config = dict(
    n_head=12,
    activation='gelu',
    norm_place='pre',
    norm_eps=1e-06,
    init_std_o=0.0,
    lr=0.00359,
    warmup_steps=200,
    batch_tokens=262144,
)
Each number is 500 + 40 x the weight over its row's rms, rounded and kept within 0 to 999. Layers, rows and columns count from 0. Numbers have three digits each. The size before them is the row's rms in percent of the matrix's.

# layer 7 attention output, 384x384, rms 0.0606, rows 213-383, columns 96-143
101:524482472500435440443508493495513540421414584542503535575496500532488510495501491498512480547519530482453534520427578468500544500523530516551508
099:482479499467497524546558484499524478513530483506534450463573533504478492465498517474491460510516525518577508440581548478595525544538686488556452
095:460523521515440531491519536539493567469476460470485514427544475599512460553529473469446496468497512432537490511452571642485489476408426538491506
093:418547494531467497527514490367484465552490508509527503524471538531490514460434479453511476567519480459604481491537462636493541528526401399446470
106:474525495517543499543485565491474511454552433490497560401512501462552493439471485512537464448491563567471527544495430473505574571562475565573614
094:541479477492494505510488487525534455526521552447577469472508518453554541470515527411512504533497491398589485527438490427543506453574474549576526
103:464572477447497607493478445477466416423478493544551477477486504501554440465546490528478477523493557488438466467536554541569460481560456476531505
099:626527506478496503531500508499524493586465477440545535532502499579497488452455538434589454453463516491514532543547535511569565497502554545483570
091:496483526457501499489550574543460517497465502474481453444556543509455509476483558546505494529503515477529463535578521504486491490442451402432512
098:593487450520569495450564461416514529479471478475467477522508483521432505477514471502479498520499517532476471554429418498534435507485517520585599
121:520518530519564435502522481482451570471486493518524473500489496476443513531428438421430518459541556526488530539424463525402471442435450544521510
095:537530445526482564538519475488515385545502516523537443484474501565444495489455505473466485532514406482547515518492498388532528522356488507575581
107:549467482547507539469514504504466473572452502477473506597533515513482498533467548476523523553494498539539583471541532549507511536369551507570557
100:494436446506461564489520505480433445534528476526495511487518551466480439541553449469414560502529436519559564522494497562456556504477432503469515
099:516486456474525441508502508479504449526549442435438572477450504512458490488455490522472487470548481460539476520454462441500487476408472558462431
104:438441441493551459517489497528535526494466449503533545477582468438512477488504487472539522488526510510552421391482541548510494515549435509564542
112:500559521400532541487457501506534502547475413510472469563473585487476513520498592515488542572550516414533417529513487593432477469452478528480386
102:475544486534488555488524515458438492444486476466454460464543494455523510481437464480430586479511495488435529444480499449466495491437435622591517
100:514495528505454459483457547497467565520537481525436522535516526481522550462522448586469497545492543467478455524560535533557531537482471472505480
100:485514519487411510464476446472480462482467470515532527502476456538529483482475487538605497487488566501512473542512541516301503405490422539422538
102:490491528470496506482458513507490558515463467470509482500492519487454497517520555505569505478429480411424436522499502461531488400531511526452425
106:523458446487523567479610479492472504577498467464547477503474544565525496537507506494407475488526470466549462408455515471541477433533537543504449
097:459449542543459478575462452527474507445449511532458533556488482499507536487597503501571508509478507447506519521564496509541551502540469440551448
100:552505545455484470571496509426479507510457471459491510593450451531490507437523543418482453454575392572485484550523502447531532499474426577486501
101:558464493520417540542444482519484474495539464493536537510483527516458396550506443449501502523481478478367537447517575452544431389364638491527616
100:457451430454455530505471491514422529486499441524522402502571388499488475495476530437484424532498575473354558508423514514522551395488548467545512
101:502572475534446499577505613561525499584509476525537491514481495510450476488471455525442473495439552560516539521493488474515499459561496539557510
104:417414503545504529458531545432525540471499482518463547500504466442453515496524479413419520551563537491554539435408527465534475481496493400606537
102:503492489495471425499524495531448538504552500546464472503432488475421540477547486534497498472471496500445555529509498541434572503496507511546428
091:516509523468495500520470530478508390517494503550489483423464533621499474472435490615512517455508438484444585553548557557500464509464466510570540
095:446527523497520541512522573517485470510485476561485495498468555496530451531510494535530418504452451570518497455554600526535560567567411430507434
099:457452494452496519503446487462516553470476501551514440526492495492581530518457508511435488528496474496481460488491527615454458554511480471602508
096:494522494507527528480495502562501544491460575521496533448491498439518528476490532416522488491388443460503489599507482517575480583455542557505525
093:465535528476530453497548485494447488490456477568460449514470541474491551589458522554522490487485549515566585522534584474531463585495528442475531
098:560439474520534464414519477492482519435567491451437505509459453463490550511489401460446484523479509508540583512530462531541484553596429465493483
101:467513472495565492504495506517542481494529518496508508435494529527428564455460481428512501481553484451458552495461486523468533587512503481534452
097:428482474532436548495481457547521396500545523433538485462526543499507510502469529474456498489515522413543508474478497443552588566518476477543458
095:506402519498453467492519516502549516475521478484504482477462493551544485467477573540456498571487514468581443530488508468496584518489572480512549
094:498636458563467514518536542474494479475512467442509477500555508403533491554435470445467471544468569458562489580533452441503532557472458495529556
099:478507508412418461523520440483538494461484475460481580498506515525518524502486464411402428466513482490593526523426479515468561470528613527516456
097:502525517527451544481497495510514497489458499521512476490453492418469464524488567509516521506526596450510532517460450458503517467497466485504462
097:527504494487449484536592499506522536488499491498440505569516480525508517539506496429575564455545495463541380564420459582452577508471555473543545
098:466449461529466454531523479512483511464470540523539559534492467566517517508445462563526546483444536429549448461532498461523382485459586513452576
101:530520534399505459482517542445515475470450418504476470404522469520452545536511442522434501452472536468537465450466511448436606472486543492506545
104:517479476502441463544552563503516479575531536460458493447556545447521469546498500571439497557513502453451510496582537447464567516581524457466602
095:517563473599530459530514513491525506514506487537467511535476476487478517469506526532556503552473366529399550532535488545558502403519421536522575
098:471515456450502433502442417538490537518532492463567398543483577482443504505508529557473489494536520502447486537507573476443428443433532399406501
099:537474503488496528557429438526574468544450527466505519497509568490459597524510516482511490467472415486425472496565445486495488478531488435563486
112:469466473540484517526512455530550499542548484509497496461443431563462462500387440462497559472510466513504495489467547403437450437429463495417421
097:508467506476511489506473485457529427556447484602506461580506565513545449449471533575551452571476526513470554561557498495407473508570478489484491
103:460508535483522523543540489452464542520457490469417490471483504544572487447523417487466452463545464584553428491409515534569550496528425495481588
093:454439469480511487496462567534536473553510526534525461448550470512492541500371446498488517499475506571520496462536469445482509614528514510535573
104:497494369451552462567470445467464501455487527484465542510455519522488463524570517502508437467501558495434487469525572524606511508432514641429560
099:555458512539459578489496578512559500499534516500493499589482530507455474504549455510560467451458492429504464540481430400636467484536464528543497
098:466439452475500615537510523476508437577516496507501551545519468512431471507490489507520495533579563484540383582378500551559567491521499462424463
095:506480470486494481471495500527554493492466515490537526510463478546533501498562525512437482526463459397440455589643488476430447548497515618521547
104:413520571459448469520506493558466459560477512471512484482487531503467488530538536536457421433509528505619473496490468475560452479454480474464435
101:531520496472505489458417533521529524485523494528513462452424480494445460524503501409493507503459574544461537441437505514536518542513522540470500
103:467478503444503504537485518524397523452468490518429534484507478507523494496532488487513439513471503499472511495482520547494581487467568474417516
097:563506512449522565477526478574507520493437507496483581514510517539522476544493526410501510508519481458508532567493429476485526479546475546513516
097:473603480495499508475527424489528473507554518541564493452525491553502543558490491461511502522480511551575488519540474568455555391597463556334446
097:500501549502563589526512559496546492476454417454490513505531521490474485515459471449450515506535540510584512436498488522572492520528445494595508
092:467427509545518512480509502493533549519434492511421482513521448472506467467579482523487459449474457474547543554516489461477500571516427560539444
099:477575468563585469611510496510532526586480464465529458516468522554573477536546491560531502516441492535594472595543520483494481527600484516479491
101:495497516457496481518458480513493461464496494561486494480576494545426418470485541472465484505442433467548431525595487480567575442553523447507548
093:508458505556492479474481588485584521510553504464509492510498520438487512530486504447513496539567543551524437493409474424433542499483510532402526
100:505504544506437524513474539512479446500562503528559460526569541564499462426533561506498481481489515490444580439453466439496565541446489502488460
090:496537464566495443521426509505523491435392479450565521481513523469506455524580464479510477518487561446466470492583493453475554611474572489537501
095:490554569457462468516477461495436553558475447506471515488517539485510536436534497461464527479534583518530521504481517520546447468542528511453538
103:551458560538462527461507477510514533476538524476500517495515477469470467485464477560541514490498449484454357418501514535445529419498582451480372
099:435574501494435550488531514462496511475545489565532527469530499561539521440515434525418443549458488497417577468463453528466427532479434521483494
100:477535482486442536476509488521515429464531487499463493500486491444490595515434527454448483397518430435558532502557530427520504563467424498561374
100:465500471511432485527495510479456489517511524554473566507538469528526478487530533561453500506468406496491522424367524492514467499476445585614451
106:474527543452417539474488539524487552473570505483433436505514502498507484457515501518492501455527469495444506531443533543598509528389476460411535
107:506524543437445474467488485496570576515543587487456485507469589528566463519551524476562494476499566537470452369472493448490420533583470534527504
100:483486532537518545447521478484524502546541533481536476552516484521478498530526558491489507551528508585407444531495543456535474450608473514479495
099:501514462499414500559477485474494544545501497563505522457518547508509454433508446511502438548499538570468466489438472557594566541452545522580516
102:565567505557468514536547548466496518552462485442538534536473478573568491498500512427530465459501562474484565568550499322563442519576500418563555
101:478483463522454506499455508529502518408550558515549586444565518503528516514434473508534507515425449500403394491489511529453410464425480452563588
102:510544512480519504498581473527540558518555523534484513482534502492456448498495530502491493501529505554513493483324532597461559509518478532541526
104:531457494474486491517495498403513506547533501479470457530499429547492553516479424496492516500510488443487434499545456509505541515617519511549408
097:509456459505523496581499492497495465487556497505446563432561544468481516440504512519450473508566481516481481393430547529469515596517510572534514
095:541503566561511529543542527542517536502510541490515520498610458485517486444554528500565472439399509458535488515567586430519520535442508531499487
098:483490452476517411512483493453482466525527387535471547480463484508521533474494487511482496504491522601503515457484515491424479448460424579468542
103:485524462468479446505475496504471443527423488555533526463492472539526581537465535570508479502505500441597389504486431521535465454503415496439553
107:472440480485473513542475507511464454490497489528448477527555513499536483496470580523512527574454580518544409498399505534477473414458517545459539
094:477521542556527473524561555495522508415515535460546459508427497487501459488513491494519611481470525541474571438457479509468509435448450539552471
096:484473521468525549555454526512424522524520477566545556531488469491526504514483520529546508503492536564551580438403472563425398545546473507455445
094:491479564563474448426529496520513543521534486442440482471510494513574511467511464448439530502594532545486502492503528505499459466460406527389468
095:444481477541506520523482498448517522465507496487473491397529530539485562526511466532446544568447500362463492526511561514509461428424442524540447
093:506549498549461483547575550519508464520502507498472510466546510470547526469522527518533477523506427580540494514530561529537493498519595524495549
100:428516498501450580483478503494551498587411502490538576511458452517525484581469517504532536473447535532638510491532568564525519498526454568580561
107:476475548459450517539470492535530482567537565512515526607480560508490479532524504537473553519463442477456488533503375463381517488515583446543506
104:562541507509507446459453549511521526558528506479542468528471472500468513547432503563511496515442422521414526572567486464511635469486519615400494
099:483571418504508493521460465462494577495487549434489469423444439565501508543457475558477472442472532471530460472634499472493445504516549478563444
098:482486551458601521497492553462463512477520556486511519510538478509526449415437493509471524427511457494579510446405570531535530518388568576493481
101:477542433491526514564377470482501428441513509417463481455419512484479530520454497497465540514503511469494433463551551410529546471524522376518560
101:499514533503469442519514449470486493548540458535498525489557501406495482523459509424508512497536525451570462558560470473468453538573393460536406
099:515418473564506462502543496541467518477494536474510547585462511524483508497478519438443470487467549460517548508598520498445466475558501491470517
101:520576597454530492481512469454496489482536513480490502513529478461494495543433505559464493535517457467493493476505518569469486506514397527411494
099:500485518496427507491516609463517430479513442518525483492494502534512520511483498564489544561549406503479543496535482556591540524492467497583587
101:449491534493530565532569527566485529615479556484431494621530423524538508499519526477512441558499488432445456565474452498488465537548472514580512
101:521518541544497493492534531542482497496479523395487523518587468468539481528571568524513507513488553418470486417452521521548473507463520499521458
100:430546546512507516458442463509496517546422512431515505544468520540502488480455531527489511453477435561447438569533455402443489542463484501558439
097:492484498522488488523488493519515488451538575484485472464497519504566529468504444580454487458494600472446458506423472521503531463493443561578573
102:493475486493458456519524520539499499520484514519492429517483497427516493514518493447545565481485517490645434504506504483455474510521508383467474
103:495501513446492510510508453522481513526526560523508478494498517525531549430454485496508575534520521427521422479472467530460461462615576511508399
101:565516500478462461483509475575538504441486534487433426511558464465498526482527573544399459498542377553639545544473488467515526491498535559503511
100:537494448445488446557547536544427545500488424481535499543569551538497494496510516535466481498517520586525490414549497527545514536476499434453526
098:468587455541548499556493499459499521515533450459569548464523540477500525465515559499548489494528490454574554464522553474503497454466489533493367
095:516508505463566479511512564478507521548564457562472463561525454477474523494536429446579480480512503439502539545424490512438524509506514476478603
099:535474547520518495534464514502514553517511516482447453552531485471503475491502583497530542549463503489477478565515484544528549412430419460484377
105:537423500521494578565478435534495476531499573507418512489488527455487489561481500469482478440479545441513513495519541440520549515456556543498479
103:489561552462474501524458516512507511467531516484499550513458447494440436556403486522512442476490454613462597448514488476498550447530430589411395
098:464467553487432511470539518472572466490570480509492519567554493484544484442526517503569501448475511557470494489613538512495373555534464465494584
087:467555541490571553422397442458500564515514514492543534481505531494505590505543526487511503501468472473462535585401509525504521413442542432520473
103:524441465492514528519431487555454496563437589486467472442493563435510460437501553512527496445498526511403480512499402424501429578452555552568424
103:530537480477401532453480498481495475518476487442497509490432498527481539455501519475539519448450560564498506502503466430553505528572494497538478
093:527458498475449465542485453438555517433461491536525506469457484480470471447479533478529518489483497533535452462427552547539450489600484511494518
103:529466503484473446461541556528494444505506494506530516570559527544451492426457530529491569504552494463563573519509439481475571460500603418566457
094:548460469554496402492478519454404556516496396467475488465546464465491485451488490550559463552457538590513558458466505462446493516490560529584456
105:478533490496555537564550434622563444512510511497442485491524453477531474502485504539505556481439411479436533493483539509425534478391471438491543
100:529544450539449494491489537516482512498507447528504469477509532480481482505497504605505554408534471509487409494510574548427457479502455463487449
095:553482488511526498521451505493477450493526490447490468567456490462537463503551488550554578450506481545469526495465416527530478499502428494477537
097:520420512542580515536454439604523502470524466517443543557470471543505504527506507512441531508454387499556435526547504372573555526449484497516488
103:452508481593467523561520459543527472472563451474459509500473521477414561561496506502466543495532521472487490469509405559546472539480548521519396
107:531540510484509490489520454429495489496574512496480541545458531547514529396502467528481506506518447497535443467398460452472489519519467538461461
094:534493500550466529508527479538570471478603543439508461547516478464597499531452482524482448490501435452433521527472519494566487552441499496442405
098:482475494528536560552504441425444494553497501505395517513430490516535519506554466543464488485468459451489489505417462530466601514512484532515508
102:574538489464412547553462529507465533519509504489462517466541532454443514535434512557528446481529380464472465489521521557537468536515471421497460
095:499568520566444518466496487529542514529506472467540539461473461512495519555498457461479496400587448471566482484573467516504378493471550452514484
100:439505464413466488495490467564506505538486506497502458529457496483512552570403504546481541482527462498438461546577457491525486577522432458578578
105:483569522508497533505549509468501506499585540443473419504461527509461516400406490465525504535503421417498427429497448494550535484406414604624527
099:508513535468452552472451543513470468489498524474529574480465423562538457548497426519584487482477621535486513423475576539414479575606474453593601
099:512470502522521502490525503473510514450570574500467528523489581566504489502487537560487478547501543529544506491505492450489406415536589538541503
099:473502485480507502470484454483505489512595435461409497470430479534512506499530535465426484409450422486519539470565465499485457532435534494528556
102:537496471546541498589448476492410545560547446439522505469461530520501432452449486552493449504545626578473507498450486501504552508541578457486497
104:562456576494365556433541470445511508478488497525468515519475475520477539474512482516451462509542402479544533524495469595540562459498531477637552
092:470483452413484450516464451497457516510559527456504489490491579572485437536474555406450545505460481550464553538554476550481509473477588541549473
099:449496502428526508465453507412474480499426520516463522516485482513529465440509505443539439501402527428576596527542528486507486480511567511495527
094:457555489463468456556514469546439445489574473545472515558510501519569478434445507567515483451507397553532576488471495506496484484480543559594485
101:419529480504497414534526477449442515503494534512451485532480493476499480602493490519452537549516508533511527510532478500535582560548535547510556
093:472460481496434521533482538475385496432530548502533509517488509508560494516555426495471526463497569484590468439462495519484555454513523473547480
099:489503505466532449511574477495517432506495506452491518514485520552526459494533574605490472482471530504487438555462574562499468544477466492533559
100:475439514465480548479559534543552520515460513421485491467513494561461506521509551502506454441448538447581493391503467603500495496542431563473452
086:488543571542568465529527481551523466431425539419559461439546454514509460565469497497583529492605478454510551535423499475448509516521526543432460
102:486492528514510515438426455407473479521532466517471485529528512416527505504473517451497493491495507453507471443526562503485441549438430490627576
106:518446498509450534474475438503556474452457520461459560466503468469471564517511483518508433457483505470463429425539574464502482452478477519485425
097:464540515580550462542501407480519531436464461475537578495545548524537472574516535541529473459451498473487448453498541441516458509492524472463601
099:416477498485487500537535604497570506548521479473558490551502490474493510492602507458487504541510441480506513562517502507473502472455454492513458
107:482440440518490518510499513516483478482460496458484515452532534484526426535496474454455443514489555508567449537488462478481436527489497478484472
104:446514433540548486498454518562470475530522525474502526564495547513471535519439480522442494522447424540478468540521479448496441457529494495578536
101:492505496507492447528482538488484511546540513509580550506528551493553489511498520545489499536593565488524562469497592487497486555450415439495498
102:557463539446539493553481442519547451485533505481482519589440552498471438507474585496475410456449563488462395498429553502495480460589528522453522
105:454512530486458513464551474468506411442565504539461461498478515554525548486500466519432454522471486441439574632621448488563526535516466489419420
102:535544476539453481511461489546494415455512468507464542566590536516471538527531474477476446469498576486502452508508484467441464544558451502546492
100:489503459503474517454470464529582503568476511515500512476536496476536480539471466504507532535480564538529493486508420490455531518588503479440482
107:534490507507539467488499529454599464534498579507489456526505493536484509495521461500562564562478577470561521514483549499454513465500470493527488
100:445504552486511498493452515478508524500465584513573442539417509474505466505507512503435456550557513494480543569554479494536478502435514554612464
095:491558501476521477523500508453508554459411488468472495494525588537460494488511539503448494476515416534445469400513551486503414483456568528459487
102:471501542517505495559542448496500517527450502435497525526513479479561527521463481524425502488436430514496490492508418489521456490507458466522458
100:537461472567530495431510483505489507502557471506489441496492430506479476556569437497511452563498427424429533653510425486562499546500434508605520
099:456492536502411495506495492467529470474524489518452494470440445496549503555542517505459507577489548475479402450470574444514402448436488480493497
099:543468494439495495628534507461519553535478471461507495477479491495526540493484419486506512521447453503542545413414520500428557489464549524484494
103:478432529539501499526536478500473462554488471514503485502501430451443498479437527535454509484559451478535466479480594497511590537535452482541464
102:503579503505535541494477478460455537557528478541557470477494453461449560453542559525459502481472451416545513522522482431487470464476537525436417
099:519544464511473504500572478483513577507547530518473463495524481378506481529470520533500485558480580510516568519543402470467496479549540528526536
101:520560542485542456570489535545502545514515495526497477452488478465496489504486454538524562484445549566524513493535452386510524447425475468493523
109:455509465450547466537492474469502510506499489462507537494406495508510451519529476443479494473435527420467405436498533518528472531387437521498471
100:510551525472508506553539443494505521533515514511502458493567427469505537491421475549540538527475565474536478450464525550590483457416573499429594
102:485549549501559522558499405495504468450549453504462554535517400513470501448471517482534478498490554575554513513529500562553508462529514572443488